Each number is 500 + 25 x the weight over its row's rms, rounded and kept within 0 to 999. Layers, rows and columns count from 0. Numbers have three digits each. The size before them is the row's rms in percent of the matrix's.

# layer 16 attention query, 256x256, rms 0.053, rows 0-63, columns 128-191
182:490466508489500466459458482515488472522538500465483509469491480490504522474536483515519503507520489523504528467487512540443498480508476516499499515514520525486482485500453541465489479524516487
148:508533492526487537529545515508506519479474509526523497553519534492520497525468515491509476473496523495509468542530498467525511519484535491503484469465478489521519525492578484526521532479487504
052:531493492497460502485518502462517496527530523518522484541482507499530527544498527459520486465536513499527499534520471498442504507487556477504493508466482512549531517475505520534550500515501502
141:506525482511507545539539522482500531479476490527531499520516518481515475538442529476494495488476512486487471534500490464539499506496519470523497478473488481524503529494547472528489503469473526
078:475478539470525459482464499508517480528541519480465496489488470522508554510508483531526484504518513493507539462500502535443513504511480544488508527505499514505476494501448537448525467550517475
090:531516483499467531525547501481501538488463504510508484498507541479524523519463527487480493500463518487489467521513475453538503526517531483493481466479477515521538487488542469546520558516466518
091:495487475462471524498562495499523519502532504518469471491512517521485464515460497482465519490485525488516479557515527471547507515489519511503499512505478482516468495488544472537513518481522522
094:519489470550477528509545522494499524498503505531496474481516488479487483497476542505489486501496512472496510559491505484532491524499529519510456493482495517480530526486506479531452499488489490
097:512535511501487475525522560498479515518488479514498500505498508488510514526509509462511489523510492474545506481518503487487504495534501455520466452489488474497479484519523468538510505474483472
092:512499509479516509470530480481524495507530453507472524508525508527468512511509482521495545506486497521518517478506493490511515507506447522475519555529519459482493468500535513503481521449495503
101:496516520484456472498505518436506494506494502521482477472526488461520464510529439489536487451502499493513520516500522448498494486474512551500467503491476551483452527511498516493470537482504507
100:506449500492503538540517526506475504519481505487508499513533479518508488524527474450470483520526487525535505460503492488565498499491511519473505520504515464505463502515523513510461479484537466
097:460533452485531442502460502495523497476507509489490506457506532519507474480495461476486444499466504483550480504508513504492517525529542544508521520540488491505513494518464527521476544505472508
100:538507533513485482484507545509505519510468424489485518512487472513510490458521533551503573508496490529485538515515558484479514470500501516544538564550516504511470472534528485511503516470487508
079:507521471456518481525511462479492509521516488512514477506526559503513481507487488484485489499467492489532439463540484470529517535475471486501512547504527483493529531499533509517503530439480501
090:530527505516479531515518558502510516486509525516548549500499478481494470504492455486504475512470514478502504491516479475546472494480504544507491480438462481494479521470550482514471496493504502
098:513505503467475473504489479490507470493506497505489506489507486470543502494501497509535526475453488516535526464531448498515491511509503506467516436511519515510512496519503500470503509484445520
103:476506463505489479512528519523512494488481529461530508493514519475519568495525508547508500548488510494550508483497466554487526486475494531479530500513492442495523505496496498480473504506508512
092:459473437474512467484500514466485469539476496483505485493485521494514530469521482478460539536552545511492488514539537522494498541507482554521511521511520529498502498515471490471457483474471489
092:476534489511476513483550494539489507504524473515493489476517507457496522456506510498536453472508494471485489519514509502529519482503505518491509546537538516520522522487491490512537464510510515
099:516451500493447519499516504495506500518516523485523447543489533503510505476500555465479523517506509489475485486501523498500493532501457536489534522480501514516494492481508499542522531483491497
102:480498469473512498496514440506497509482486515502491471521531512473502520511513487499462510491491504509517490548508489487484507511505530504498469498521470488496450472520482508526498484529514447
082:471485513544519501464528486470480510452469486522514486477516494509499493520507486477488502515528501502474497490442513473518514513500499460502509453458513503481496480509514482514506461508519536
093:473521494544491485532497508497491534473456527513485511523505539470522428488467472488484495492494482483529511474505508494493460520511550501500477523465479509535553492498495486537515514467470504
084:512473523514467508497533484480470518482488491540544471511517503479477501514470537475507486497487513428521484539518484451496514486508556448514529517464473447502500507514542501546507507521507513
095:502481506469499458506488500483510495499468476491526475466498444526498499513492452507515503486488480481465509518566531463531514525486500513531495549531499498521551516511500478482521439477460508
104:524491507508529457504479505489443490490496511540517489527496503458515526535500448530534546529528494498497510519448470487479459537537500487486505512547477487486475509490453491517507509495470474
104:493505527489503547482507489517539512513475489479501517491504501518506545566477495472454490489457498494517495480517497535498490470512505514490498479517479468453510534503456572509472512473479468
091:463457513505519441485500486478488484500535494461486466486504486488465524517522540522494554530531496501459516503461491470469502436467428499542519541513463476443479442508459535484516512511532533
091:501520514502528490487492500580535477465487485492488510493513541514473478498498505443496489512453494515494500460541478499504517494495464486513519565475472485484490498493497485546497508438531522
097:527484503476485528547476511517494528468488516451470514513539515470550494517486540493504502503501502479485497523459518532487526476492521486515516494491433483482464510513545473488530548509483517
099:476534479521509486513507500518503517502485527501479457529499566493521505520462496497505567510508460503549511475466506488494472499465522554472572487506502515474518482519473517489527480485506555
101:540492500486474526484494534529497518503464498525510500475498497491501512465478526510503519485481480496519447459505536517516478511485513537516533509545523506490533536482497484518507480484460504
097:533484485528490497483498461501499527477503478541497538515498475538481494497512505480495504518510490462529498492458525507502505500493524480467530477490527516507531451469500528500495468516470529
105:472511529499520504526482461493516492522517491476470521483475574489492506517502458489458512482488485520496480458510478494521510488482474469470501549481523531506557511547520516481458518488491526
105:493503492529516562477529492496501513508451452527520505499497548501530486479498491515518533492551474472541487515537519497472502529466529538473506489524492446483521526491473497499499529477474520
101:540511505513519441474495506492490514526516466475508484495468507545437437501504522508509527523506502484559483472498502477482538512493503557512516461511529496511503487507504498494535456546530508
101:483506547500522501496494487426487510497486480495503525515507511510519517525502467515493537483517489512512491512472535532521478457542513457492510539453482514468544517533510496531470457493494472
104:469490479504487439534519516505499514479473497502468489494474491508485527491529489474523519468504513520536487500475539523502457492490481494488527475467511528509472491503466495465483515471497518
102:531477519511505540523517540547535512540481491515497434524537482476485489493496502480519473485537536504479532506486517462503520505546457504503518517533519559497468502492479505492513497496496516
081:501509506482495476508485525520528506530483527526507477505513485496478486577510540483511498525449533471518482524536488486459502487477510500513502512505466480537497473474507528537511502557539517
105:481515490475505494446471484510494481521486511510484496472476452482500529462531484497471522528504506503450505485479460533483472491478527507477476461531542523531471510468471501492511460526469477
070:471516526551514529478510509515472504483512460494500460493490531508488498490497475519499512508484479516483506516514477475522482502527508497496517502520507528468500556509522493545513522479492494
174:473476481457512484469462493492527468530538511491447552456502480477493495478514485526503520516541484502472526487459513533486507487490476518500500532534533515471491457507470512487464482505516466
108:508523509519495505510484523502483498506483473498523477494534488491530477503503496499505523471452501489505531514506514488519456507500496485497500518484499470516493511526492481445478477503493483
102:519478545492497504487509489497548491484477502534494506565476495522492509478486545468449506512502482479445471498502516519496535535516525493514521476447502496526515503517501488525483524462494517
102:532511505507488473497502534521525506485442491535522481536515478529455551512500502472515525527533522465521508525561498480516471485506528531470509508477435479515456511479533446484505488482494525
124:468468521486517449486455469470501480528522502476504533469465447494499522487526467492522461496524472500498497490452528510453503506543486502533494505511518514517470504474483531474492474493537502
096:503462545505483490496524515489511488471478493534495456485512488484492524500509478461468504507505475513514576469520532528493455505557523504455448489491466495541486461495493509484458473538525519
106:530526549482476532471525480506516502493476491521483517519485479506484541516484544465481460502467488488499498498475511482507519491492526492533472518541491455486522491493488509515490513500530490
096:506509494518489529491523499501482488469522538493502501494482515496512513508515563522509511517482508522494483486499521518463519497498490495489486441484508501482491445488494524499528450499516540
095:470499473507486509484500512500494460498519521511476481546517537465527541516526485474479541489504541485460531476533449529513476486497532500473488487517524530509478498491496483516498441504507544
106:487491482487497529499496504490507481493525563484495508499502512529446467542482453491440466511463559493502504488459494484500503549535539479496505493479509556509476498476539486543528458492491477
096:526506494476489512468500483491531522487489512548466482522462540494448477470484497522493526491503512486499463507500499492517495513489506528498486513506497516479485503528527497524456495488504548
099:554507504480495468482517466476521503516508482487494556453510497494475513494490477492447499507471450507515532468498478508486489493497494531527529516524503503446514487454478500472474544487504464
107:502459483484499520476508529496553520464478482485492525496504519504497483474503515458530489450495549489500469498515513501551545516493499514497521469490512469519489552501495466490489522454460494
112:498470515484517499479510492505510498520493508489500500529490469492468525483487512449496481565516479513463480444531488511499516481515464468490490481507526454476483499494507499531465461508519503
104:497521523510476480528511507490528518496512541496526527530494455473493533502488478492518497457465515491455521542516560476540508530530523527512460513515466497537463511483506509501472489432523507
111:479518471543495490498549517472487511492472483503527508504474515513497503522492527490483481537484562517485504521563502490530490527469488497544506506522493444521482465508522493549504511427491510
097:509498544469501458466519458450481505535548472496486522496490524494483493536518462476494495564500500481442516476523496506527518483456483578519509489502445496461451478497519501476481498474514516
090:488453481482499515513505480485548471497510497429549476447489473464486515485511509496475484530499513508521512453527492523479509496473503525514494500515483534478526510481495501532518492516531479
103:572507492485477462494475491479463504497527491494484506504499483520491447483497502488487495535516484553520484525491498492501462554478471470441488507538500563502511501527467502507443504451506456
104:483523532501459484527504500536495512442507500532523482530477502518494529504518545512538511471514522513533477461523517495544494503513449490499497487481491530497548523518514497512494502460439486
113:478520522486518503458539508503517492498468491477539516490481502506523564492487486496498512521469524535533499538505504457523552532493483506512494491530492472477485541487536508438481506519482531
# layer 16 attention key, 256x256, rms 0.0554, rows 0-63, columns 128-191
197:459469486471522481483460469504507448512527487461484524453490489484483513480544485520507523520522473516483536484476520544480503475490464491504482521522534516505490474504471524474464484519517479
074:460483494489511483469447454508503434531533511461471482446457486492531522479515462504516511487523501529486536496510515533448502500488482521501515530514542525528478466497452540473500504509512492
083:478494471484530481483468478525501444479518494479497505497478492479488514479580481510521505528514470497496545465490524520503529504498479524494456486492574505503478475504496522465479493559553488
110:535536529523475507502526519469509556521473522560509468553487509522514510522440511460488462473471535485533474516540454466511510514502561504474541478487480491521516521528512484528528522485496511
093:467488472465513478476480489525520448503532482458513512455503493466465533482578504522524511538508487532486498502477529545482482497476445489514455535531525504491478462494499527482481489522514472
078:517511557513516524514491521510503551534504502513491470543501471524517489483472481495518501474480521543545495488535496506460501548510495552485543497459483467512495533513488476505529482469530537
091:481513519517545512518500488504522505485504515447520530537483551448486497487480512497495506506526510490513447505469539464481512518500490455466512511460487491510529479543518524488477488515515461
096:553504505512514541515556523474480532502476494516522493561493526532470494511441487495467484477463512525531468524516486485515512514487550494482500504479465485498509509487507476551531531472524520
090:526526509488469516499490526492471521550466552552513490539472503536514484498470533472510472482517510466535531507465447507543507513498558518476516481482519495542465549490497520538514481511467509
094:490495526493505508494490532476444485511502521472543489448456531504510494492539517487501524522470469474484535494492456515536493499522477522470522457506527496520510501449505528527497453513463501
102:496523509529466568515529510488481498489476509524519510520483491501504494500515504568480504507465524485478508489493487486480501520528478550494520530507508511493527496516500515511522519510519474
097:487526512466502514494510507488510501513499442445498482535494491513513462512524503514488465533504549490502522506490529502486524552498523520479488498492520498528505505467544547525512555533499521
096:491516507507465496500500541463505502522444498512498488544507483494504486498501503500487544492511465486514535510559477468504495512490507495525482473505508518513521532491472543466538512513541481
100:523494482499516509498508481518454503524524493479500510467509543460510513472525477490494512503454513508477479433479505512540502537510497486495486494518482469460579486494499528479489483513544508
090:494503526542519503533501515494498513502481511487509469525490521530506553482469531473472481478482535499522497521553433444463503505504511497491498468499502495495502511529518498491537542517470503
087:495525529491505546507540503489495553515531522508517485494515516494502468490457519500480470472485529477539479512528500489485477498501484534473536524509501520533494545515495510525544487487503491
098:479462481499507493509469465525511483518472496445497509470459492517495532530505481461530498503560539462474498470486539508500521481454494493533531495489507495527478510545476527516486451538480479
098:528495520543504506543492493424481492519514479522482469501510511502491464569513499462504542484500483515523513539488513499525477487496477533498514530489495489475518473524521471482460497512518543
091:494484482475512449493453486531497472518539495479464533482486476449536467553540491516545507526481468537521578503467506549486529476508493533500485512519535507527503519479520540504519515519524531
102:570492509481534523525514467447544493492484514490496480511487507500507531535514477501488533494509481499526518463496508504479453534464496506517505463508500483492488495525509496499517468512521542
099:519559517492517483479501518514471521556527473505493495522512533474468515543493507500491487535455493461521493483554517488504512512493508536474486523519518463498521517471502530557518471479457498
102:509475479476471525514482496517507494526501472525479498474489509534512473519512476509507570503552485509461482523511495505501494484523526490479486484431492555525481477496497508494508502488523553
103:537533493488494492480535537463463532503489476510518517515480459493522509506453516503499452533475480529508503524549465464505524511506508479475501495464494482536496519502530484500576532481481512
080:547505509500500470542506513521509537460485526500505524521499466520523492520464492475490468521508524476534485527534478469523488508494512517489535475491463455467472518508521471482522555492525522
080:518540491497517519498552486460493560534492485539504495516523519544496464470455487466542488491511496462495536505527521479532493483554502526485498459477504503508478498544498473485547529455495527
103:496485499487503523486501472507483485487513451484463492489488538490498503440540507548508532500478450535483499511495530542447476512485506468509511513493528486472510462543489555457541461473489468
106:522522522493484521524482526499508502516498543525498549452485520527508534511487498474486496465533531476541499521489491519498516486495503474482534477515515499495458475552519449534492477503444550
102:484499544511486516496473544519476503511520502527497508556481512533459477432526480478494474514483503470512486512534499510493472500479528507492469510466500484539467511531498470506524464545523506
078:468499486520491473478484522504518467524451486473515526483511492480502484470537483515500521467523481525513461483504584515511523510493488483505455538480508505481497472509539496483482506507532488
111:491512511513477526484512520441487508475488512513540492509502549497520522486497493462463504457483531466500462509543485490503517501505547462489525492451502504478520525509516497498520479508493494
084:509480498506510502500464564518518562530516487465531504520490471520475481463474512472469480502470530475499513499503516496505531550504476461516464524493508537447509530523527483499427492536506479
109:512493505515542480549465482466557498495509467508488521485507480542481484499528485482512540488506525473530529533519470503463498489492486523526522517540520453506512461496492493455469512505542450
085:494509496527536465511497508485497501519531494493474471528506518546479505524493490494446506510463518497522494472535500471465472499473498525487548477520522497498450472526446490526524519503493468
113:490494433515579486506486496515524490526555472504482492466511517469500499504518456530480528529517470532477489453487511515485529535530524533491467503546505502553503465499474499516505508541558487
108:489533470513474510522523504496492506522496539530525461538509499552473500495467517483486443463476510507493453544526493496521526529475518528514495508439482463483470500484554454557553520488483511
098:510486499489490512503494481497527493477502488548491490494484459550543495556503442509523475520479501511495497513478528503523542537544533515500516498504501486489517447494470491526492458483507492
099:469514477508520471519507553512557512515488516519492518463489498524536506494495506474495513510545484468509509507482547500473492493527501480528531515528504464496479505504516477485512482508515495
093:513500500520473434478540506540515522469539463528519540471496500532475499494494504476508511540484516527452496479528462501454512538483512486535547513513485472497509462538551478489547531461502486
108:489520496493482504522475535510500504485484512511508532500476540450538470487507483537504486511503496427522543487509505496510498488470532489514498531490497495489514457489476531455457481534501506
097:500541467442522539485505529512496507488445492508480521460478524532474504515492524489480515512487504487507480498477484503505447543501523517521483521498532425485509495488560526493510555513524486
180:457473472478513477457490450519520466494526487465483517459503502469460491486552488534498534508533483480479524450490535535502516490476476508487478544508535502514487487482483520501505485543507486
057:529489534506484541493530523489498479502521562535500498510521509473501476522481519482484509495483483490486484454517500494497515478476544508481479499495509531491531506503495525526517461503544538
252:477469476476512478483441483521506454500499482460475525465499478485483513479546495514504513519540474521482527472465517545484496490481474487526482522503538511491496461488478529473464477521514474
053:511510500507528500536528496511486497478481479528546538602513509515526483524457486507503491500477523496491501528503484453563525523520529500551488440500488467514535497504532467478543501479494489
100:469540504478506562499500484485457522500485485511537523509503536524483526490492520514507502514485526505507498464451502539487483527509512516523488486510472488503540497531499511529486511445489544
105:503520444494510501485484475503491512485518492489503505497506502473501518506492494517494457512469464530511538467496530517469477493493478509494462527531493465493520521512490498474517481506502522
155:460487463473519500464494486505502461548546486466480540428493500466492509495527479521519515517510485524494530481475533517472499467478463493504484509524549522479486472525466521478473476520522499
078:546571517497502509517555520488544498545458519564492502531503521496511528490483517467519467482496537495502491526496462490481485492521527502514491489513499555514471499470486476521518508511468522
106:519549499526522534494504515502499523514459496533512501520497513497535482483478496487480494496488517493492501536516489480478513494508524514485517481493453490532506500533518508544519533463458509
097:490468479465471479493494498533498497524487487506511489525471507525479502487488510513500503533517495500510511468515499467505474494518485512530496472496522555467498502495496464468499490523473547
089:515486522520510481498498547472537501535511510526500541527496513512484520510489498514514512521514481478518515489472471498483482475551489561505468528499479509537505545474493490496492536506498458
111:529531515504472518517522517482504529505486516508522506516517505497498471547463496469522501440503513490508496509526456456506515515468546487470560494474447521536490500501510495520495493486498489
105:538522523496523523492539553504503530504535487530536509551491478493543498510493528489518515475489506514502494520546470441483448463520510482477482508470476495511519523493498525524490510515490488
094:497493437496484481518524487485565502510517462509476548521536512458474516480496484501565513493474551479531535479503484501505501492510514561489515496502488556445498551514476468439498448489522500
110:509473490547504537483522543488520512517492492536532476515510522528523526456479492476469498507483524470510462560534512483529485510498541508465523464484452469501512483480502496539493532470524561
101:471507514496497464520461511516497481533482483461481512487520501489514506492497472501516483507467481527435499531515541507517479468488488504536481518510494555485473472503449553491496467507522477
108:522508507535504543510529518493493505519472484491495462475511515500489514520488493499474475489469473534516471508463497462486471495533502501475499510491501505499507505532495479526499486449466497
102:527519484483517561510530488476462506530538446545482516493519512495484462478504517497501518496510491489482498524502525531497509470492484532497479522480527505479525519470484523497491501517496509
112:493431493475524436483462503531511452506516479471483551501476507486496493509525508551527530520517435483477513458494534543500516494482511496494504501514511510501509499503495530482537467531477499
097:469472509537476524499529523501502487513517495483498540506509525481489502481517521505516481464484525498520471491494521470495515498484517479478488497487482481556530531539535517545502510507429426
096:548519507494476543482515534499467514509468497543482461563511501514498469532499472499475469452482527485501504497511506515531458521489555486503481480490441523497503539480511513482526525505487560
105:500539474522483496507527534505520518505533487505501512520501503505501592495464521494490466463459524506488457511545521475485533491543525544496494491476497476476530509498498517568548527535487505
106:481474518510521507494478516497497473474484493467503513480496470488482498511540471518508530494520495503465545493517488529492514478503493515511511517555551479493499507522480525471464502531528495
112:471443497481486554463501492513456479528519513515480504491476473503485485466502533511484536523493493527510480525472502524466466477475493463536468525497529529525526486441455497509481524496489501
# layer 16 attention value, 256x256, rms 0.0778, rows 0-42, columns 128-191
089:509489485503508492453507526504520486510470526500507503530497462534460508508517455504498506474531503521504504462473499510495569509507491520512502485525487564486537509497516524531466460466512458
091:518469458509529514503470513493470518512489516512496487571530487536489531465469527493486521466493506513516487507505469484535515524518515499496506566521507481500504496501486512520531494457503476
108:539504504491488541469490529513518528503518550456477486506497523494462492478491541473488478489506486463489523517478501490478502499520434505531484469513472501484493521441493484503535473429492477
082:514505491476508486544475499513559483425540466467540504452510528471536490525492494483471531546516500491498522543501486484458494532484486485517482487515488515508524491481489444493507487464487458
092:531494521544508515485532492509502505472515441524447479477511536503487469537535499509498461502466465484533457471500510469492498488514485491460502454484519458497459489494510490494514493503524506
101:540501490494518514468511517525491521523496539482492496516519483521525481491489479499453430523533462500534486528516545519482565522519495496518481513514503449489491524482446495494529496473465482
089:469493520499507458488506484493520490462514456484532498518500515451544500459501511452484534485529496557472526532532482463482469510491511477465477469493548475509513505507480512509472529542484477
086:504504490532513545510470486465458536500477518495480482482549543524521493486496528496506505511494531485546459482503484494495493491531480523492567542506513448489493524493479485485541455468497513
087:500488494496493511510513522539481491549488511514493505526468458486487498489491517508521508479519480494518488487465515529494515506526507428499489494521475527508493477517545470527483508479498448
088:498496510522505518508483518515548491541500519527501504520541444503490529469489510506500528462473475491496532520472487504475505501509469542501494496500454492528524492485506453523501502469531535
085:538542530503458493511517458520494519528499505467492464487500546476466541435503502481503520514507497532500507462503492482473437501492475501498538476477456518503493497449451506468537468526531506
104:517437459414518481514489505464508502481530500491482499497524483521441499503509514476498475475480517480474504546496499484538487517491484543494507521494498550478480503513528546512500499461535516
090:490514572506475532498502483500495498504526499526476465505492467489456508488472530522528508505503559468412508499498473464498457494482498489495494500556485488501539519476489506483520510478489487
094:497510522526519469461532537504475479465522507516507458462533476444541488469524471504458490494533442517494525490530496497523530491510505489496507502523539465534507502474457476482497527486466488
096:515502570490434481513532494491479522528498509532478477487460433502461538443485521569492504476529521474449503473502488485532453483492506538474509516508456542480481482503482542513565517517510476
110:529502486489499516527535486497459508493506493528497501506494494499460544545520490457545476500478498502499436486473474510501525488500489508505532485506488510511472470555503540546507431472477529
098:515531519500497520479513527537449476498492524475523516539467468472495507522491504469500482496537504492472500490472499497492501515502438446543532502537487547510512490471525536464503484445460490
077:500503526496492526490510522496490503516497496523477504539508426576477496474499457503499520477498507502488474530483499513497503454483535496463501531516502514518501503513496497498512574528514452
106:496530545516467489502472514503504497493490509498502523485518531469525524477475450496473493499488526501517493455508436494452536499485496530471535467485502482531525467478489502497497505521495525
082:508514453489538509523454516515532510483508500535534527549499518523454493477480541460515508517505510478520512526503470513474491516505496473506456515513519533502525510539520519501482509484526490
104:481458472496501513449517511473514467515536492531484471560460462484470527484503493512561504482497491515447476495503506500534488538486492499493482508528530496528481560509524507537482538544501477
096:539558550494514515504491519504493498530466537486563495530496453537527498506485516550531543511464517461466484488525469484488463457514474482497485508457485508475512492469531494541500493446510543
096:568475488513539546463536496497484527528498482494521494527481483533490495506504478552476435502503522501449444484520508518533462515511509567517501509513488465482478489447476535504499528526502491
096:503521509495473474487468481528462493514474530507481512502510501492477533467520494460492503503468463508521524457512444474496517469476507512501559504479489520534514492483511462507483505464530502
091:485496501534533517485527482496532467506516485518540544505498469506493507521499472537522517486492479509471507522471544503487512522513466515524463443528477532522496489496520506505480489500488519
080:481500524514482525500529485500522448534525525521499531525473438507459512507492509488534533496537494497483496544453536521485516503506482502540463458560461532537519474506494495482495517511447478
087:506503538426493516517469521515512490456505501487524528490481533475511521510486495417537528533518523504527553503482475504476499472488483482483480438467517476509520517525502471509434503474487503
106:562516454506515508456519541518515503506516467460473504554469461545440522511509517545481459558463449465508480496480493473491484520493490480500465482496495496518482505477529483560511507480521494
116:557463519490477493469470552520524509456472479467481453495524492542446453505516510530500478449495480470530537464490504478517501490503501463445457493491491530452504493486515517501478492473510509
079:483523509519470490516514513486481497500449482499516487538520539470527487454484521444493537470525485530474495508510497511487467511496474463534515528506513522496525508485509498453524512534515484
104:498504510481486455501506486527500500532469528477524466496536495475518529449500495479487443455487525499527510435547485462514481535505538496494496519472501487528505488494505519489481531484480533
086:494493493502473515522490470483515526515514516545493508524514501515507471511470523534513515507449504492545476497509514521519543498489554509470495530484509449499487491514500480517511520512503551
089:517473485497552518489512495499456478492492493522479548562523476514559517527501447496506491475477510541505499472504490492500567495503514494530510486541497483528501534478488515515473516468480538
086:484516466471538483502488517521523503490495448494532506485498505488495515511538487455486504493479453529514516524506503500480497505548528491509443484539487463514520464522514463472477483495477466
088:488516516510517492515464509549468502520540525468477489499498475509480531482503499500467506495501460483533497464501490510486526473476515517489524486468461509561505484530518472487484513460520494
112:486500526548507531511476503512475500463535491519478428466507540490528495533496518500523498517498493501481517530499475476488496477472436518512467461507511469492500542514524471518551508497498529
085:502527504517473483504496482483504494549517512512502529508532476522505467487486480481494519478532495471495496538480510470514538469522542481496506503540486510532461532511477491524504509479492486
081:518506496523549514500514524503476501485488491495526514489490497484533495494511500528442473489489514560495521493503513496495517547497484483543478472474528458521489492464472508452489482524476501
099:515496485508534510477476496552509514472470493515474476498542544509485481506498515456510501513514503488542529499457495482462501486565482458519504511511478505477491517521491496480463446434489474
089:515519513498493499501497500527523494476496448517512481470497520488513515502539487413504523502472495502492530494483501502439502490503475488541483456498480502507545469507528479471469475467519464
097:489526469490517518472512447525512489482514471506541475540503492471495541511514456460497505559508471500462507493535455481460472518538490519513474489511504504519511529511513469531518506449528487
075:476463483517534488507476516496517496491481494508470506536503489503502505494516467521523571470515491550507507495491521515495541514469518529575508487511489528472565485491538487537451497501538480
106:475486457537462474477477500492534504524476464520506444500453507470495473482515522523506512543461470507503504492560535473477468494486539494485481526497534491480532494487504484514492493505543507
# layer 16 attention output (transposed), 256x256, rms 0.0801, rows 0-42, columns 128-191
080:476469526499485496481482496470488431510529458484491484491448523479469500489517561503482482488518487519507527483473529500487575464471444547474504506530495465472490532502526493533517483491522541
074:529504525478556484521474498478443558515491513520488491516508504524509465456425561479478498477497471509498532508486517518510531502523461502486540537536489520467488514484470503479500498514535545
083:501488513471471480489498541476488533523512537490532484558487480502521512511483499497467498529503491465491500490434512468502487473529475488485503468469504526533494554514506519498528539487458510
073:539481500528496484490481502479493491436510534474484502507523474541556462512517483517510488487483535494512508555507499507453443519515518486475526479471525540533512499520459492479473514488499469
078:512482506557486510463566499512550515500495507517497495486483490531458510529543514498471487488523487472473464459530497479510468495510525511493486475496458490480507454501502490505533516497483435
075:534518522531467482459479562515486515512548505498472514533510503498501487481498551513466467532520504462478506533451527518509493478515512512515546506471484481505533524521458519506508520433468506
075:479504460486492508478507471484504492499508465494471517469535478492475457474522483473475447461502486527511476528554535471494485524500518513498482464492549522513536484481451503470503487535529468
060:536546516529496474468527496457482570519472560500509506499530536524554535475505543505515509522508487453485485494465438518536478502542492509506540538481506466527511482489489492510545498496497508
078:494502504460555495521483504530484503530488450509488511496488477515457458503490514481476445508500477509477545502504579472509551464500471525515510515526506506464459474510530496480509493507513487
079:498524525469537499498523492492519491507477548527492511515513521475562523491497490490503520513486467500513504506458499515499471514503509480477483478503481522499489521510477526509455500518526629
076:464547449463482475497524526480521539535499515486516500497500457516524501520509440541475468528484517477515476489451478475513424508490520480486490482473528548534514503480487524497524506519520466
083:479471487441493492535462475481495518499523517496484471546482491483496505529486533481549550457482489527477518558484487507495506478445463456443509527537508525466480544473511483534501493513478557
074:498495563476507506530519485531521525514487505540467493520487488468491505474450452459526529460501506504522522477539459449550519538493478499499505490536510452507478509509525518479490509491490500
080:530518515539491496427528522491514501524527514487473497452530512527470491482547501517474432489506511508481527503509524473505503493538482523515479486492527495464530466514465546510483498468551471
074:488516533454501498569465523530486554543510479542524498505470488489492480484433461462482526502504525515502527487528488453543502498475482509514512520525500514428414498499537551490509507499509494
090:473498466506496509479570492459502477547505519548550492480479425472473526491517478508535475496509489505506502483507503518506532494472508524463504521504473461515467501464502478523507492498455473
080:496457518458491535448536496478462446528491495513499492493463468492487493472513501471519426498491497518531537473496538499540543502506439510526475528508508495529454504486547500476494477491508495
072:508464552484512495506507477515483528530495441522498479532500538490501496504492473422474530481482473517481505504524488475494497498525481526449522487517512493478479462513530513494492528546492520
086:513498472544504512456512506468500519476520530483486516462517499513547505486480447542454437495522530529509487469499480525462497519521526498496524494488498492528508480470488527496492522499508475
075:494485468516512494522465491494448537469477478496534484522500482493498458464464509479494498463493473505539532507511517527463537521485497500482515493505470536495485550485474489486493502511494526
079:452500490495507467474517507488497460529500459518498484485490524430445510488520499443501505471503491517494504477538544460514558523477504502497471483549485490455482495481470493490460491531527563
079:514504527499497510530504471511485499515492516537512516517514512519547496505454469502502539477471493489527480466493508473493462483487481521481497477483489474500499471500542510481491499500483513
080:523490527474499504501513524500468467522527485526461523522490533485484502507500550469475519486524501517463495504501473513552467493480506472555515496493473457493507490501502495516488526480473531
081:477522491451498487475503475490499524516484534496484499532514519557544520524496440546528514537457497492487488469451449502475507469510494465441460509514528554501514501501495505515515484515552528
068:480496513544514520505543500512514419495509457534534504442469495451457505499511510482459478494516497512522498500506574506520523541466515509516483469522451470502452519530511513507464517482480524
067:479478521513500502514530498512486422539499493532533502487463460423479498488509441475479482521490512493543517477491560495507540550496513510498487484512487485531450520532494523476457501501466514
073:478500457494491524493487497483497535485497511465503513516511477532522500505508444532543480461490512514519493495523519499450497483490498509459479484489535492526515510493495475486491482544494482
086:522442528501464487501530520512480513505513496500517491527428475508463476502493543475444509519515476487473504483475517502479504476514494482470497461478466504437489514511501482521484516469504531
090:497432511499492525512477473494530529450521498457494479537434495546504495514503556495490498459516474512495505437486472493503493479505478506463477494518497493481504528514547497508527514510477477
073:507503495472496493493500472482482436510490494501536498493508497506515474522515469484450468503477477479502490505488516468490476499530500508545488489466590567560547492497519510455552496526516487
086:472518447449512510469484501503518512529509498490454527504548514558517522506508522541501431491493516542516519463462510491502533485439529509540466526507525497512537486506545522501504487498517466
070:513521475559535490513501494514510558479495484501505521499517530470511519448446532506505522517524478529475479488522486533514531507485522524519516512501443442528518503504499470489488513505459516
071:501480520509520510466558492494474434496529484508468514487496516490520532485478505523529489495511487558510500473502511534530566508510475519491482509558468484511488490456488497526452497498513559
075:513496496483500521486483518494491507484484494493521473491518454542481486532532503513487481503491497463516523553446526516452474481533548492499504487481494532497536488524461483498477493493508479
073:508538521459521499534480501525492543527484517493502488527504489497490512513478490472501526558477475517500506465501489529478541451483503465439464476504470543480458490533506510504499503531506487
092:542523521553442527492539515502549512495496576506490473480492500489459483494520512476509527479500500475481477471523495512487474514512506507442484469499483469510539486507477484480506506496502480
074:474514532479526482531500492524498509509519470533517475532527492481485508488447480525478492540510473522528479492458509486509506501538501525435525513506506522512441512531523565489501512495473531
069:543511489511504499456514501515477467474514508493501504483508492520486520538538525513442458507526562532476492455488532512517525496465523479548468502488497490536500533534495500475503513479509456
084:530500499487511504484491512493482517482488528500516486512484477582532478501536507566531502496499495459518478507434503490475486483517491480471493515500530546556520507511477475491509471493500486
077:513488479521467500482521493493519471503495506518541469490515463565562498529550435512492529484470532481506504520479511485448450502483524509486506465493502552534503496513522518479507485511495452
082:513489514546473517429520528486496521518507513535463500484559485512481442501519463523527493491492507466517496543503524470452475511515510516478508503481475519480544460495452511524469476487559510
066:496494518511536449542489485468468416469502470458506505494471536488535489461496481486513540469512476545494513497490517498514569509479524505499520497523494512500507550470519475507482482552499535
088:503508478531484490469481536508533542452467474482479487499489506490493521487510530518515564505496501479516495478513472487459495517485515474514473501483493516469573468528480479488515486483543515